Part of a small language model's weights: 19.9M parameters, no biases in attention or MLP.
Each number is 50 + 10 x the weight over its row's rms, rounded and kept within 0 to 99. Layers, rows and columns count from 0. The size before them is the row's rms in percent of the matrix's.

# down: layer 6 MLP down (transposed), 2048x256, rms 0.189, rows 164-177, columns 0-255
# up: layer 6 MLP up, 2048x256, rms 0.19, rows 165-177, columns 0-255
down164 097:30 33 65 55 61 41 56 54 52 59 40 43 37 63 48 60 52 44 54 45 40 53 46 51 67 49 43 44 57 39 70 56 55 43 56 49 40 57 61 59 60 46 59 55 45 55 56 60 81 51 38 54 64 59 44 45 44 46 52 57 37 56 42 61 37 39 42 48 54 30 51 47 41 55 55 73 56 84 42 53 41 59 64 53 52 48 53 59 60 67 45 43 43 51 57 51 55 29 64 67 32 43 55 38 40 61 63 49 48 45 52 50 55 47 59 43 43 56 53 52 37 73 34 62 52 31 48 35 43 52 48 58 60 43 55 49 54 55 55 51 69 53 54 39 46 55 43 23 43 56 62 43 50 51 61 31 44 45 53 35 45 42 46 43 52 51 58 60 55 26 49 52 48 57 39 50 54 43 55 49 55 58 61 49 69 50 54 28 25 41 46 43 64 54 39 56 61 64 44 47 47 58 48 34 60 48 60 65 55 52 52 40 61 50 56 48 40 58 37 41 47 71 55 52 63 52 39 64 63 58 39 58 42 62 39 56 49 37 47 38 51 29 56 49 46 61 52 50 52 36 26 66 43 50 34 41
up165 108:65 34 59 77 41 35 43 51 52 58 32 51 73 54 57 47 34 56 34 47 58 49 40 45 60 53 40 35 59 58 55 48 48 30 50 48 51 68 47 28 44 43 68 62 49 79 46 46 56 65 60 42 58 56 43 45 39 56 47 54 56 42 43 57 67 50 48 51 48 57 31 62 39 51 64 50 59 50 47 56 46 56 30 56 47 35 42 54 48 28 60 59 50 59 48 60 48 40 52 56 38 34 47 49 45 42 29 44 30 53 38 48 49 65 36 34 53 48 51 53 52 51 39 56 43 42 56 56 39 56 43 17 47 57 56 65 51 48 55 56 64 49 52 54 42 41 40 48 61 36 51 61 65 46 40 62 32 40 52 47 47 40 51 57 47 61 52 62 40 52 46 38 30 35 44 49 54 50 48 46 23 42 48 53 54 48 56 42 45 37 55 54 54 56 62 51 54 48 54 74 48 38 38 50 44 58 81 48 47 61 59 39 49 72 39 51 39 45 55 41 53 52 44 48 53 44 61 54 50 58 49 71 59 56 52 37 56 57 46 45 43 65 63 55 58 61 54 55 55 48 25 45 45 46 57 37
down165 102:59 33 57 39 43 55 47 52 48 39 41 51 24 41 37 47 54 40 47 55 57 56 34 58 45 40 56 40 40 51 60 51 53 45 48 67 57 44 31 39 40 60 56 46 45 57 48 47 58 53 60 71 41 67 59 37 52 51 47 54 53 49 66 51 39 44 51 51 64 57 61 49 39 60 38 57 55 43 50 60 45 37 46 64 62 49 50 47 51 39 55 67 31 42 52 47 56 53 54 52 53 49 42 41 55 64 44 49 55 39 29 57 54 34 38 53 39 48 33 57 71 48 50 39 52 64 47 48 54 49 36 51 42 30 30 42 59 45 50 55 42 43 47 48 55 47 76 35 61 47 42 43 41 64 43 49 52 48 38 46 48 57 53 52 54 35 56 33 63 53 66 51 38 43 60 41 46 70 46 48 40 38 51 49 44 50 49 38 61 77 56 50 56 43 48 54 39 59 57 39 47 40 40 30 48 47 37 53 74 39 60 57 59 41 64 39 52 52 60 33 44 64 38 54 49 49 43 19 45 41 48 38 29 58 54 36 57 71 40 72 41 62 54 45 35 65 61 46 55 46 75 47 48 58 49 69
up166 117:46 62 39 55 45 52 54 35 48 37 39 34 54 54 55 65 54 64 56 58 59 53 24 53 37 48 47 42 33 55 61 49 40 64 43 47 60 59 48 31 57 61 37 46 52 59 69 48 72 49 47 51 37 38 33 45 62 36 50 48 43 58 53 53 41 49 46 57 61 58 65 68 44 64 46 45 57 57 42 53 57 49 50 44 50 50 57 41 37 66 52 68 43 53 52 61 61 54 61 52 46 43 58 41 52 52 42 51 33 84 37 45 44 57 49 58 54 28 76 46 44 55 34 55 43 54 58 55 36 51 51 67 57 47 52 59 38 37 43 36 38 61 51 39 39 43 34 73 35 54 44 63 37 54 49 56 39 51 41 48 50 57 46 47 33 73 43 60 48 46 37 46 46 60 46 43 37 34 37 57 46 30 67 58 56 54 31 64 54 63 46 60 58 24 54 59 55 53 43 59 53 40 48 42 71 43 53 48 57 64 34 75 39 35 43 43 49 46 58 49 49 53 69 62 51 40 51 53 58 45 44 52 57 46 48 50 40 39 67 51 50 51 41 47 49 45 59 46 40 66 49 59 43 47 38 49
down166 119:51 78 47 47 51 57 64 51 46 33 44 43 42 49 47 67 51 49 48 37 55 52 44 48 51 59 50 41 37 54 74 53 53 34 46 55 63 61 57 38 58 55 72 39 45 41 61 40 69 48 29 49 60 49 63 30 55 51 53 47 49 72 40 48 60 56 54 43 54 39 34 51 70 52 36 49 62 54 52 50 57 55 66 42 56 62 54 48 32 64 54 60 45 47 41 39 57 50 58 48 56 53 60 69 57 74 41 57 51 43 52 61 51 47 58 57 49 70 46 65 46 66 43 46 48 43 42 62 44 24 44 51 49 47 41 62 39 53 56 45 51 72 52 59 42 57 32 32 47 49 27 58 46 67 61 49 52 56 50 45 47 46 33 40 58 44 48 42 49 44 47 37 40 58 48 42 48 44 37 67 60 46 56 60 56 58 50 59 46 51 45 64 42 60 55 52 58 57 46 57 47 58 55 30 56 58 53 51 40 55 60 47 72 37 56 47 44 37 53 47 41 41 65 60 68 43 42 38 62 40 60 32 71 56 59 39 40 38 34 47 54 59 54 66 50 51 66 48 56 67 65 30 40 56 40 62
up167 098:42 33 50 60 54 41 36 50 56 58 34 54 53 56 28 47 55 61 47 46 51 55 37 56 45 60 36 51 60 58 47 72 49 65 50 42 58 67 48 60 44 56 46 49 43 44 58 65 46 58 64 60 57 61 40 41 30 46 48 53 24 66 32 51 63 62 54 61 54 42 36 44 39 66 53 52 46 42 36 39 33 48 48 44 51 53 75 37 51 62 50 43 46 48 36 49 69 55 54 57 52 54 37 57 50 51 49 38 47 50 62 50 44 57 42 31 61 38 49 56 28 45 60 50 43 38 48 45 53 36 54 33 52 55 70 61 73 58 48 40 56 39 39 44 52 44 61 45 39 48 38 39 48 30 54 57 61 50 52 47 60 35 47 36 47 62 47 36 65 56 48 65 46 59 30 59 46 55 62 54 65 61 43 48 30 47 28 57 47 58 28 55 36 28 48 57 48 53 61 63 49 49 46 40 55 55 44 47 51 50 50 66 41 46 31 46 43 47 41 57 67 61 42 52 40 49 47 47 68 64 60 48 50 48 44 40 51 65 43 37 67 49 57 56 50 46 46 41 44 33 49 42 45 61 79 46
down167 097:63 49 53 73 54 43 42 57 53 46 36 46 62 51 53 58 43 60 50 56 62 55 52 60 48 53 40 35 65 50 47 37 37 45 68 39 34 31 76 57 51 38 45 57 39 51 58 50 53 48 41 29 42 52 59 42 25 37 62 50 70 66 55 51 40 59 52 36 55 65 47 43 73 64 50 44 56 53 53 53 41 50 50 62 57 61 47 45 52 70 63 53 40 59 48 64 52 38 52 49 51 25 50 63 63 51 49 68 54 36 53 45 62 68 49 43 53 39 55 49 64 62 54 55 53 44 43 29 52 48 59 44 54 36 43 59 54 43 53 41 51 66 56 35 68 56 39 48 61 39 41 33 40 52 53 53 45 67 56 53 49 47 60 46 52 45 54 61 41 31 45 46 39 53 54 45 63 56 52 56 36 47 50 50 55 52 51 62 53 61 50 63 32 33 54 68 60 51 43 41 32 68 46 32 46 55 39 45 40 46 61 50 41 46 47 62 24 40 61 43 35 64 42 63 50 52 34 48 60 59 50 60 35 52 39 68 67 52 68 55 51 27 45 51 47 47 39 45 44 53 59 52 43 63 39 44
up168 089:35 39 49 59 63 55 39 44 33 73 49 64 87 53 59 53 40 63 50 60 29 68 37 41 44 36 48 33 66 41 63 40 44 42 49 50 57 48 55 63 53 71 50 56 47 51 57 54 43 62 47 51 49 31 49 54 65 54 44 50 57 54 64 68 57 37 41 34 55 56 52 63 53 51 72 33 47 70 65 68 50 56 54 34 65 41 59 47 70 49 56 62 41 36 41 49 49 65 41 52 57 49 58 50 48 53 41 45 73 45 46 48 55 33 51 73 54 60 58 32 53 56 66 70 51 43 42 53 61 47 40 50 53 48 49 44 56 55 46 45 58 56 60 52 64 65 48 50 40 46 38 65 36 51 51 41 55 55 43 59 45 51 60 52 44 47 43 58 38 55 67 40 48 30 43 43 54 61 47 49 38 52 48 60 52 56 58 42 53 55 56 40 49 40 64 53 66 41 41 51 43 64 43 58 59 55 47 41 53 66 54 49 55 42 47 53 48 33 44 53 37 63 59 59 56 51 52 44 53 41 57 68 41 53 45 46 56 66 41 46 68 61 74 45 40 39 39 46 45 44 45 66 37 54 32 66
down168 093:50 50 51 66 62 73 57 47 42 20 50 62 68 64 47 60 47 51 47 44 55 53 45 43 36 36 59 43 51 53 46 58 54 47 29 39 52 50 44 50 46 66 45 66 54 33 29 67 50 33 50 56 47 51 54 44 39 38 48 59 45 42 60 52 58 42 43 51 60 42 60 45 44 44 40 60 59 64 62 47 68 53 68 29 67 57 68 61 51 56 45 57 44 43 48 45 46 44 64 60 54 50 35 36 36 60 50 44 55 61 55 44 51 54 44 45 39 72 42 51 52 42 33 49 54 46 50 31 56 37 47 30 54 50 65 74 62 45 40 50 62 37 42 37 63 57 43 62 53 41 52 35 40 43 49 69 47 56 52 55 37 33 49 58 39 42 45 56 54 53 63 58 53 54 42 44 74 63 65 53 46 67 61 42 54 65 48 43 51 48 59 55 44 63 36 48 66 37 46 63 40 37 56 50 38 46 43 38 47 63 61 47 51 30 41 50 47 55 60 42 56 57 46 52 52 48 43 48 56 62 60 42 39 68 47 69 43 70 40 49 58 61 47 66 56 65 36 52 42 43 41 64 39 53 44 65
up169 101:44 55 40 42 51 46 40 46 53 77 32 46 41 62 42 58 44 37 47 61 42 52 36 44 26 47 53 52 58 57 59 49 57 44 59 44 78 45 54 40 70 62 29 32 39 54 42 58 56 57 53 53 16 42 36 65 47 60 65 55 50 54 50 47 53 65 34 50 68 54 54 61 51 51 54 58 41 64 45 47 62 36 64 41 50 48 42 44 36 47 70 56 71 58 49 60 43 46 34 61 42 42 52 60 54 40 51 49 75 46 66 64 39 47 60 41 58 46 48 45 56 47 62 49 54 55 44 49 57 59 45 62 65 49 51 53 68 56 64 61 44 56 54 64 61 27 37 50 52 35 33 56 56 59 58 58 59 44 39 64 55 46 24 62 58 62 30 55 40 49 73 53 57 47 60 42 44 28 48 47 46 52 53 68 43 54 47 61 51 64 48 42 56 62 45 65 41 39 51 52 54 41 68 44 64 39 59 32 41 39 49 56 62 56 64 44 48 48 53 46 47 52 63 41 41 60 49 46 38 62 45 46 48 51 64 41 51 50 44 57 52 51 46 56 55 47 51 49 30 48 37 48 47 55 42 45
down169 098:54 56 48 49 55 50 55 38 49 57 32 66 26 42 65 51 56 43 68 53 48 43 42 45 47 46 42 66 46 49 66 50 56 48 54 62 56 43 54 59 50 42 43 44 54 63 45 41 62 53 57 45 47 36 41 38 35 58 49 65 56 49 42 47 43 46 27 61 69 46 46 52 55 37 47 60 44 51 51 56 34 57 56 37 53 50 46 41 47 54 47 42 79 41 60 45 27 41 67 21 49 48 56 47 60 51 42 50 74 52 48 46 51 42 57 44 60 46 31 51 41 54 51 43 61 39 56 54 57 51 41 41 52 26 46 56 68 36 51 57 49 42 43 44 58 39 53 56 38 73 40 53 53 46 36 72 45 66 42 53 42 66 40 51 53 49 42 57 29 41 36 52 69 49 41 31 58 54 61 42 33 47 63 56 59 50 44 35 20 64 44 58 44 57 47 53 42 54 42 43 49 43 30 51 54 54 53 46 53 31 41 46 44 55 37 46 53 42 69 44 43 59 54 59 46 57 66 76 60 48 51 50 54 57 43 42 47 68 67 50 52 47 34 66 60 54 38 40 57 34 43 59 60 49 42 38
up170 104:54 31 49 33 34 48 58 56 47 61 47 62 53 50 56 39 56 55 43 65 66 69 38 42 50 63 42 49 55 55 43 39 45 59 45 53 49 46 47 62 38 43 47 70 63 59 54 58 46 72 40 49 53 59 45 44 61 55 53 65 64 45 60 55 45 68 60 42 50 47 43 52 54 45 37 62 36 52 34 69 63 46 40 41 38 54 49 26 58 49 70 71 52 55 64 51 51 65 62 50 66 63 45 54 53 63 57 47 65 47 47 31 35 48 58 45 38 52 54 63 68 46 40 53 42 42 62 39 34 40 43 50 54 47 48 57 52 59 58 41 75 43 54 56 68 61 64 54 64 46 51 46 51 45 54 47 52 79 50 39 58 58 41 27 39 52 37 51 45 48 58 33 61 53 39 69 51 49 55 47 47 49 59 49 58 73 58 55 79 45 63 57 80 53 49 49 35 54 52 36 42 53 61 39 55 43 53 44 50 42 46 44 43 38 48 59 50 46 42 42 43 45 54 40 37 57 53 41 41 39 41 26 52 53 51 38 52 48 34 51 44 42 33 49 52 44 47 69 62 42 45 42 61 56 55 55
down170 106:47 39 48 50 35 49 49 53 57 58 46 63 60 56 55 66 53 37 55 42 63 61 44 58 59 50 54 50 48 47 42 46 45 56 45 36 46 57 42 49 63 54 58 47 63 46 57 50 52 44 49 28 47 28 44 69 47 41 55 51 48 64 44 72 60 63 37 34 25 52 41 61 61 54 51 50 68 42 49 55 51 47 59 50 50 46 54 45 70 46 55 49 40 49 38 62 59 57 49 40 41 51 51 63 55 99 50 58 51 48 63 35 38 49 52 42 50 47 48 25 45 34 43 46 49 46 55 50 42 35 48 57 50 52 59 47 54 52 52 27 44 48 63 37 52 57 54 61 70 40 63 54 55 51 51 56 57 57 20 68 45 68 42 53 42 36 72 60 63 52 54 58 49 39 32 46 53 50 61 43 57 48 64 51 60 68 49 53 50 51 35 49 52 61 54 45 48 52 67 47 51 50 57 54 47 49 52 35 52 60 61 41 51 52 64 53 54 35 42 62 52 52 62 41 54 56 50 45 67 61 52 40 49 58 41 55 52 45 40 51 52 46 85 67 54 42 52 46 53 48 44 36 68 46 33 55
up171 100:41 63 43 46 52 58 52 62 55 57 49 51 31 36 52 38 42 67 38 51 51 12 54 57 52 35 40 60 48 53 49 54 43 68 40 52 52 46 48 49 49 35 65 72 50 48 41 40 64 39 46 55 73 35 41 52 44 50 55 73 51 43 54 42 45 35 37 39 49 32 61 38 46 66 65 57 43 63 56 49 50 56 59 42 46 55 30 37 53 66 52 52 39 44 45 43 49 53 51 70 20 37 51 57 54 42 59 40 42 48 55 52 46 53 45 68 59 37 66 39 37 56 52 44 40 53 55 52 54 42 41 45 69 53 44 52 47 29 45 48 69 51 53 42 63 40 44 46 47 71 57 66 49 55 32 43 37 45 46 25 56 55 47 53 59 44 28 60 47 51 58 62 54 54 55 54 38 59 47 43 33 49 54 54 55 64 49 50 52 55 38 58 65 59 61 53 53 60 52 56 69 46 62 43 55 62 45 31 63 48 46 70 39 49 71 54 54 32 51 47 53 49 45 58 60 39 65 59 51 43 54 56 43 61 46 59 52 54 42 56 55 57 49 60 37 47 50 56 54 60 51 42 68 40 44 76
down171 099:55 57 52 61 60 61 44 47 54 28 66 47 71 47 56 45 68 63 55 37 57 33 68 43 49 38 38 59 43 55 52 69 48 35 37 51 58 38 45 49 62 36 44 57 48 50 44 42 41 41 49 44 42 54 45 43 65 41 48 58 45 35 59 53 52 47 51 34 46 62 49 32 34 37 70 52 67 50 40 62 59 39 27 47 52 69 49 48 49 48 49 49 52 30 51 44 42 49 34 44 50 54 51 58 36 71 65 49 52 56 37 38 43 71 37 37 34 44 31 51 61 48 71 54 45 55 63 51 46 39 49 27 41 61 70 54 33 58 47 48 44 38 45 62 45 44 68 44 49 40 42 43 54 52 56 42 49 51 56 47 43 43 41 37 51 56 51 33 52 37 55 55 25 45 59 53 55 51 43 59 39 65 54 48 60 38 61 44 43 58 36 48 44 49 47 45 43 48 25 38 41 60 24 42 55 59 61 70 54 54 62 59 49 31 42 61 50 43 59 49 54 57 42 55 46 47 46 32 49 43 59 59 64 20 45 55 50 45 54 49 44 38 60 54 52 49 42 46 56 46 52 42 60 39 41 45
up172 113:31 48 41 59 49 50 56 35 68 50 47 46 39 53 47 50 49 57 42 55 52 30 45 59 45 42 51 45 63 60 30 31 43 44 53 52 50 39 48 53 43 72 65 61 58 50 33 69 57 62 31 57 66 46 52 46 41 54 47 48 45 51 45 59 47 64 55 39 46 51 69 47 52 36 57 52 57 64 54 59 52 51 66 52 45 31 30 47 49 57 33 48 46 54 55 56 48 55 71 41 53 42 43 63 59 56 31 56 39 60 59 65 54 32 56 49 30 24 70 52 57 32 48 58 59 52 31 51 49 44 47 70 41 40 50 48 24 57 41 59 50 43 36 43 47 52 41 61 72 58 42 56 52 47 47 54 45 57 39 66 51 54 41 69 43 29 38 45 38 51 44 41 58 48 56 53 62 52 45 57 35 38 39 72 46 41 43 39 58 44 44 56 47 52 48 53 58 53 74 45 34 45 48 37 59 52 52 37 50 33 54 42 39 52 58 57 45 61 33 56 43 63 49 61 61 59 56 41 39 42 32 58 46 50 49 63 50 59 44 40 35 49 58 48 56 48 43 60 39 60 50 49 33 32 40 33
down172 115:54 44 50 41 57 42 54 55 40 49 42 39 36 59 44 39 42 57 66 44 46 36 41 56 56 53 37 54 52 65 50 42 52 57 37 30 51 41 50 63 46 43 60 39 39 43 50 42 55 39 54 43 66 33 50 47 61 59 68 33 59 53 58 61 57 47 36 59 31 36 45 60 57 44 52 62 71 46 59 38 47 61 57 45 44 46 36 47 48 65 65 57 46 53 50 49 38 58 56 48 40 21 59 74 48 33 44 66 66 59 70 20 64 48 58 53 29 59 44 56 38 39 57 52 45 62 46 42 57 57 70 35 38 53 44 58 34 62 52 48 38 53 55 36 52 49 52 35 47 34 54 51 52 55 50 66 55 52 50 37 62 72 52 48 52 33 53 55 41 37 52 66 54 55 52 72 40 61 48 41 51 43 48 57 42 42 52 48 41 53 42 38 57 66 40 59 53 41 68 53 65 58 55 52 74 54 57 56 63 57 31 45 37 65 53 59 35 48 38 62 58 47 35 53 56 41 42 64 47 62 46 63 52 46 54 40 67 43 39 60 48 40 40 56 52 47 53 36 56 55 47 41 47 47 38 59
up173 102:53 56 62 48 47 51 57 47 50 48 70 71 55 52 42 59 55 51 37 52 39 64 41 50 44 60 45 55 52 68 62 39 66 63 26 48 44 30 50 52 55 40 48 64 51 55 56 50 50 61 46 57 57 43 57 61 31 56 33 56 57 72 39 61 52 57 46 51 53 61 64 46 56 52 57 54 40 51 50 48 45 64 53 60 40 40 40 51 18 45 34 41 57 51 51 33 58 38 52 65 69 52 65 39 55 52 54 48 39 52 50 59 47 37 40 61 49 44 60 36 52 41 66 48 54 54 60 55 60 47 29 55 48 60 61 52 61 57 54 65 38 58 52 39 42 55 46 53 67 51 53 65 60 49 13 43 47 62 39 44 48 54 40 30 43 41 66 55 65 39 53 59 46 36 49 52 61 48 48 58 42 45 35 65 67 50 60 52 57 51 37 59 51 40 52 68 53 50 57 56 46 28 59 59 41 62 52 38 39 53 38 47 53 43 30 58 44 59 47 47 51 59 73 42 44 51 26 38 50 46 61 42 47 44 30 41 50 65 50 49 57 60 54 57 48 40 50 47 64 54 50 65 63 60 64 28
down173 106:56 45 53 50 45 41 49 25 69 44 49 55 38 63 50 55 49 35 43 65 54 23 29 47 66 33 64 57 46 55 49 54 59 43 29 54 56 49 51 49 37 55 59 44 28 42 61 44 62 31 54 55 55 40 60 62 48 49 47 50 34 39 61 58 47 56 55 35 52 51 42 44 40 25 54 52 23 44 38 53 32 44 43 50 50 56 44 56 57 58 56 37 45 51 46 40 26 38 53 41 29 59 44 34 41 54 36 48 52 55 70 56 56 40 42 63 41 58 52 48 66 69 42 35 63 52 59 40 38 49 47 65 44 53 53 51 61 48 55 49 47 64 53 55 53 54 45 45 48 61 49 55 41 69 51 61 47 30 56 48 55 43 27 54 54 64 46 52 61 51 42 47 72 58 53 66 54 41 53 56 44 54 39 34 45 59 38 42 51 69 47 60 49 65 57 44 43 53 62 43 44 55 51 71 37 33 51 42 56 52 46 49 58 54 60 58 54 50 54 50 57 56 57 55 77 69 49 48 48 63 29 40 53 58 54 48 59 34 45 54 50 58 49 55 43 53 53 38 54 72 57 71 59 50 50 39
up174 105:47 76 54 47 27 56 61 44 46 37 57 70 40 55 39 42 58 48 34 48 48 60 69 54 54 54 57 31 49 61 47 44 36 45 54 69 43 64 47 54 51 63 44 55 51 71 56 53 53 46 54 66 46 38 57 45 35 50 53 45 53 45 59 61 57 51 33 47 54 39 52 37 54 50 54 49 38 50 62 49 58 61 54 45 58 31 46 44 42 63 63 48 68 51 49 40 53 37 45 61 54 49 54 60 50 46 56 35 51 50 48 39 40 43 57 44 53 71 54 54 50 59 55 38 39 51 53 45 53 61 42 70 49 57 57 53 42 51 61 24 47 39 51 42 43 55 52 44 62 44 34 66 49 44 33 68 58 37 43 48 42 72 48 40 55 42 54 38 58 47 44 51 52 71 59 44 51 26 52 31 26 49 41 33 58 50 42 48 54 63 38 52 48 50 63 48 37 46 69 48 60 52 45 65 50 28 30 52 63 48 43 61 51 61 37 51 54 61 60 34 79 55 74 46 51 37 39 53 23 40 45 48 47 42 51 55 41 38 49 46 56 62 40 53 62 41 48 47 44 55 52 38 35 44 45 29
down174 106:41 50 45 54 46 56 41 61 34 59 35 53 29 62 45 55 51 46 42 54 39 71 65 49 59 44 72 55 46 57 44 40 54 75 54 50 30 43 49 54 54 54 46 51 27 73 22 32 44 51 45 42 52 49 37 60 47 40 55 48 54 45 38 55 38 75 49 37 66 50 36 70 58 53 55 43 58 45 58 42 40 66 38 54 41 55 50 56 35 53 59 40 50 36 51 66 37 64 35 53 36 39 46 47 48 43 47 59 46 48 45 46 48 65 52 65 45 43 51 66 39 50 54 46 58 40 27 63 54 38 37 42 44 65 43 47 47 44 43 45 53 47 45 33 34 51 60 61 36 40 55 52 51 71 63 37 64 29 50 49 40 49 50 34 55 44 54 55 61 49 40 42 57 38 55 44 55 45 58 42 54 49 41 50 72 57 47 64 48 48 50 57 65 60 42 50 28 44 53 55 61 33 37 48 46 48 45 55 48 61 52 37 48 30 29 33 56 40 40 41 63 46 49 68 50 50 41 58 33 54 48 51 60 57 57 49 49 49 68 55 43 55 46 37 57 44 41 54 63 37 46 51 35 57 43 50
up175 102:67 43 46 56 38 45 48 60 59 43 58 50 43 54 37 56 36 50 56 27 58 48 55 36 45 57 37 51 54 35 58 34 35 45 58 50 65 56 48 50 54 39 59 40 46 42 53 51 53 42 46 67 50 38 58 51 55 37 49 66 49 70 35 62 27 64 54 57 65 43 42 53 39 65 54 56 42 69 37 27 51 46 56 66 52 44 52 41 33 45 55 49 38 50 58 60 29 52 46 50 50 51 34 54 30 68 44 41 40 52 44 65 50 52 38 58 54 51 62 42 51 47 47 42 19 52 49 51 37 57 49 50 57 48 45 52 41 61 61 49 29 42 30 47 57 71 78 57 55 68 54 66 62 62 34 29 38 42 45 53 46 48 57 51 58 54 44 60 50 51 53 64 51 56 50 40 40 48 42 42 57 45 53 45 44 40 36 47 36 56 32 56 30 58 46 62 43 58 45 56 47 63 54 56 70 41 42 40 60 38 59 73 38 53 53 51 39 63 54 45 57 44 45 38 27 50 39 48 52 44 55 47 46 36 71 55 50 43 43 48 47 57 53 58 50 66 53 36 50 68 40 60 44 57 56 55
down175 097:67 46 46 48 50 64 60 46 52 35 38 41 47 58 65 55 56 57 43 53 60 67 68 53 41 33 56 45 46 46 48 50 45 50 64 56 44 55 55 55 59 40 64 55 48 54 47 46 46 40 45 50 40 64 33 39 47 51 41 52 64 51 49 42 48 41 38 57 35 58 54 44 56 58 24 65 72 54 57 41 55 46 48 22 57 48 43 44 47 52 52 56 61 54 50 38 38 40 44 49 62 62 66 60 40 49 66 57 55 46 45 60 43 41 61 50 55 41 42 56 65 42 50 48 30 54 60 49 50 56 48 36 46 52 49 54 36 46 57 50 49 66 50 59 55 46 46 56 48 70 41 46 79 60 42 47 61 44 65 51 31 55 14 49 72 45 42 48 50 42 49 58 40 57 52 68 52 29 59 53 41 45 41 44 55 48 55 57 49 35 54 42 34 39 48 34 36 50 46 42 58 47 46 22 43 47 42 59 48 53 48 44 81 46 39 65 36 60 63 57 50 43 43 63 53 40 47 44 49 41 50 23 52 47 69 50 60 44 46 45 47 43 74 76 47 56 54 62 39 56 51 56 49 44 66 59
up176 092:69 54 56 51 64 74 47 51 56 42 44 60 37 57 46 48 46 45 41 34 57 65 59 61 51 52 67 57 62 48 57 58 41 56 45 62 57 41 28 29 60 58 37 68 52 58 41 46 49 64 76 45 50 52 48 45 48 60 52 46 47 46 48 48 51 49 64 44 45 68 44 53 34 45 50 55 51 35 60 43 59 56 61 53 42 49 30 49 40 41 57 62 39 54 47 49 57 53 50 64 49 42 52 46 39 56 47 44 59 52 64 72 59 63 57 64 35 49 75 37 40 66 57 41 48 52 55 45 68 46 60 70 65 57 53 33 53 42 33 39 65 49 66 68 40 53 43 52 58 52 50 63 49 49 44 43 58 66 46 63 45 51 41 54 55 57 58 69 49 46 46 54 41 65 39 50 48 39 37 49 54 41 45 51 40 59 48 53 38 41 52 43 41 32 44 46 49 36 41 43 35 67 62 47 56 47 60 35 41 35 47 48 52 56 38 43 36 49 41 40 69 72 46 29 52 39 64 64 72 55 73 56 49 51 64 59 63 52 51 37 39 63 51 38 58 65 54 56 41 60 58 58 50 59 48 38
down176 094:45 47 48 75 57 64 38 45 33 47 41 59 47 42 39 49 52 55 54 56 46 65 62 78 53 46 58 52 56 71 46 37 54 59 78 42 45 43 58 61 61 46 62 53 61 35 48 51 60 65 72 57 39 49 58 45 65 35 48 37 49 24 53 44 55 63 57 53 44 53 32 45 59 52 44 39 37 71 56 51 35 45 54 34 54 52 36 29 44 60 50 66 44 37 48 55 73 54 51 45 50 39 50 52 59 47 43 53 67 44 64 48 45 52 62 43 59 62 54 63 46 60 64 46 54 54 40 44 64 44 43 35 55 50 68 62 47 38 52 50 66 43 42 63 48 66 38 53 48 46 44 52 50 64 64 47 41 35 77 49 36 46 56 37 63 52 45 45 44 64 39 54 51 41 53 40 41 53 49 50 47 59 58 49 36 44 69 32 39 42 43 46 37 42 38 49 44 50 40 56 48 50 44 34 66 41 50 63 48 55 40 49 54 49 49 33 59 54 40 34 46 56 57 52 62 44 61 48 55 36 47 76 63 62 51 47 55 53 52 65 48 47 54 34 51 55 48 32 46 61 64 42 47 63 63 52
up177 117:41 42 50 33 49 54 53 42 58 52 34 70 40 36 53 41 30 57 49 46 59 58 49 55 48 48 46 39 64 50 41 28 39 43 58 38 55 51 44 59 62 54 47 62 39 36 50 67 59 54 56 48 45 40 50 45 63 43 44 59 41 65 44 31 50 59 56 41 38 61 50 60 45 27 43 73 39 24 33 57 58 52 33 60 34 28 39 41 43 63 58 22 46 45 59 57 44 48 41 46 50 35 49 42 47 51 63 54 60 53 41 64 43 60 47 51 47 59 57 45 61 32 54 44 55 42 59 44 61 38 53 48 55 60 47 59 33 47 49 49 47 51 61 48 39 55 60 36 51 31 65 48 40 36 39 44 45 33 49 48 57 49 66 53 68 61 38 43 44 46 62 58 47 45 46 54 54 68 43 50 48 53 50 47 39 55 51 46 42 54 26 64 49 40 48 50 55 57 52 43 48 43 61 48 63 51 49 35 62 62 49 49 53 36 49 46 42 03 36 59 56 30 28 51 53 51 44 45 59 41 64 57 37 45 49 64 52 56 40 41 47 47 49 56 53 41 58 33 55 44 48 56 54 57 54 35
down177 106:52 58 41 39 77 39 46 41 62 43 39 70 40 52 59 58 38 43 52 64 47 56 60 50 56 43 23 61 50 51 57 31 47 48 60 56 34 44 49 39 43 30 55 36 43 61 63 53 62 50 64 53 47 52 56 52 52 56 29 50 55 37 41 47 43 52 55 39 40 52 51 44 43 64 35 45 63 51 47 59 55 51 53 66 61 59 57 48 45 45 43 51 36 50 55 54 51 41 57 49 55 61 52 47 52 45 63 37 50 40 50 43 62 54 34 63 66 66 74 44 56 55 50 55 46 42 55 30 47 54 50 42 49 65 36 60 34 47 53 57 35 47 60 52 43 48 63 46 49 42 53 49 68 42 49 33 64 78 53 51 42 52 42 56 61 48 55 46 34 55 39 44 40 53 40 61 49 60 34 51 40 50 43 46 43 43 70 29 37 60 34 52 46 49 39 50 46 37 49 50 48 54 40 44 66 64 54 43 51 40 63 63 69 60 56 28 51 44 66 52 55 38 34 64 48 65 71 50 75 54 43 31 35 49 35 61 60 69 37 56 50 46 56 48 46 47 51 47 57 38 36 61 62 65 52 45